Weights of a small GPT-style language model, trained from scratch on English Wikipedia: width 224.
Each number is 128 + 24 x the weight over its row's rms, rounded and kept within 0 to 255. Layers, rows and columns count from 0. Numbers have three digits each. The size before them is the row's rms in percent of the matrix's.

# up: layer 5 MLP up, 896x224, rms 0.0795, rows 891-895, columns 0-55
# down: layer 5 MLP down (transposed), 896x224, rms 0.0252, rows 891-895, columns 0-55
# gate: layer 5 MLP gate, 896x224, rms 0.0766, rows 892-895, columns 0-55
up891 099:145142094122120125140130125126105107113122078097161124130161146123121147120133107164156112135114108102124123145137126148162125159090094141125166149149168137105123110114
down891 097:140173122127105129139104115192129129101116109124109122179086122119147124120168126128199084130121103104097070130176121120150159118094139124149144134121116138108121152160
gate892 104:146118113128117110144120159189149129120127122135143162104147172148125158155106147178114105100131149133128177128115158122117129172133130133114150173109137135089108181128
up892 102:107147118133123091137106136126113120125185168134115108140151158109172191199128115127145100144121152111136080164130114119106136117120090112150126131140138154082156147134
down892 104:111134127112115121108139125123146114123146108111135112148132143116131128136103132140113113132147109107160147151121152120115157121105085125139157148088089119139147123124
gate893 099:117121122098096116114083119201114122106124113132111128063144126115134164185119102109149125157108148135108130110137127092098096152100126145123144146135129153099117141129
up893 106:111103157101123177140128120083151186136126076093122094085128125103138123154078156136161131128148114109082114159071160109117100176116101114173130125120121106097113131094
down893 106:093167139145131133116137133140144111125103093112129122129110107078122138151123118081136135147136157097068133120120091143145108148099116091120142161105112159122111113095
gate894 091:175131142100107153118138109112178135195154122141113110139126140123167135152153090119139131119142089144155150185128148104127164153116155168122110105144099124115096121128
up894 086:154163112155133107117158139138138140183138122117139163121148117123116084086148129122114119090115163130138158172169130128105168106129127108129168128123119148109129136148
down894 090:124161109135103115111110144134112136102120147114115157103141157160105115129079124114129130071121137109107110082149090161100139117091175118144129138079180150130160120137
gate895 099:101164156060132107118116122141158134111129115133116124144107116147140127158127102123096126133109117153133135124162139162105100138114126141095115100170147161155143110114
up895 100:124118107193121126120122132164145118122097170154120141155086101140129152141115144114159083110079196112121127103111111121131122167137161160136052134093165124142125159144
down895 104:158114139177144107138171140133139087120105116143137102131129135131086169151138110108122132096154149090104151127160154143125106153111119124111121127152096139124080121144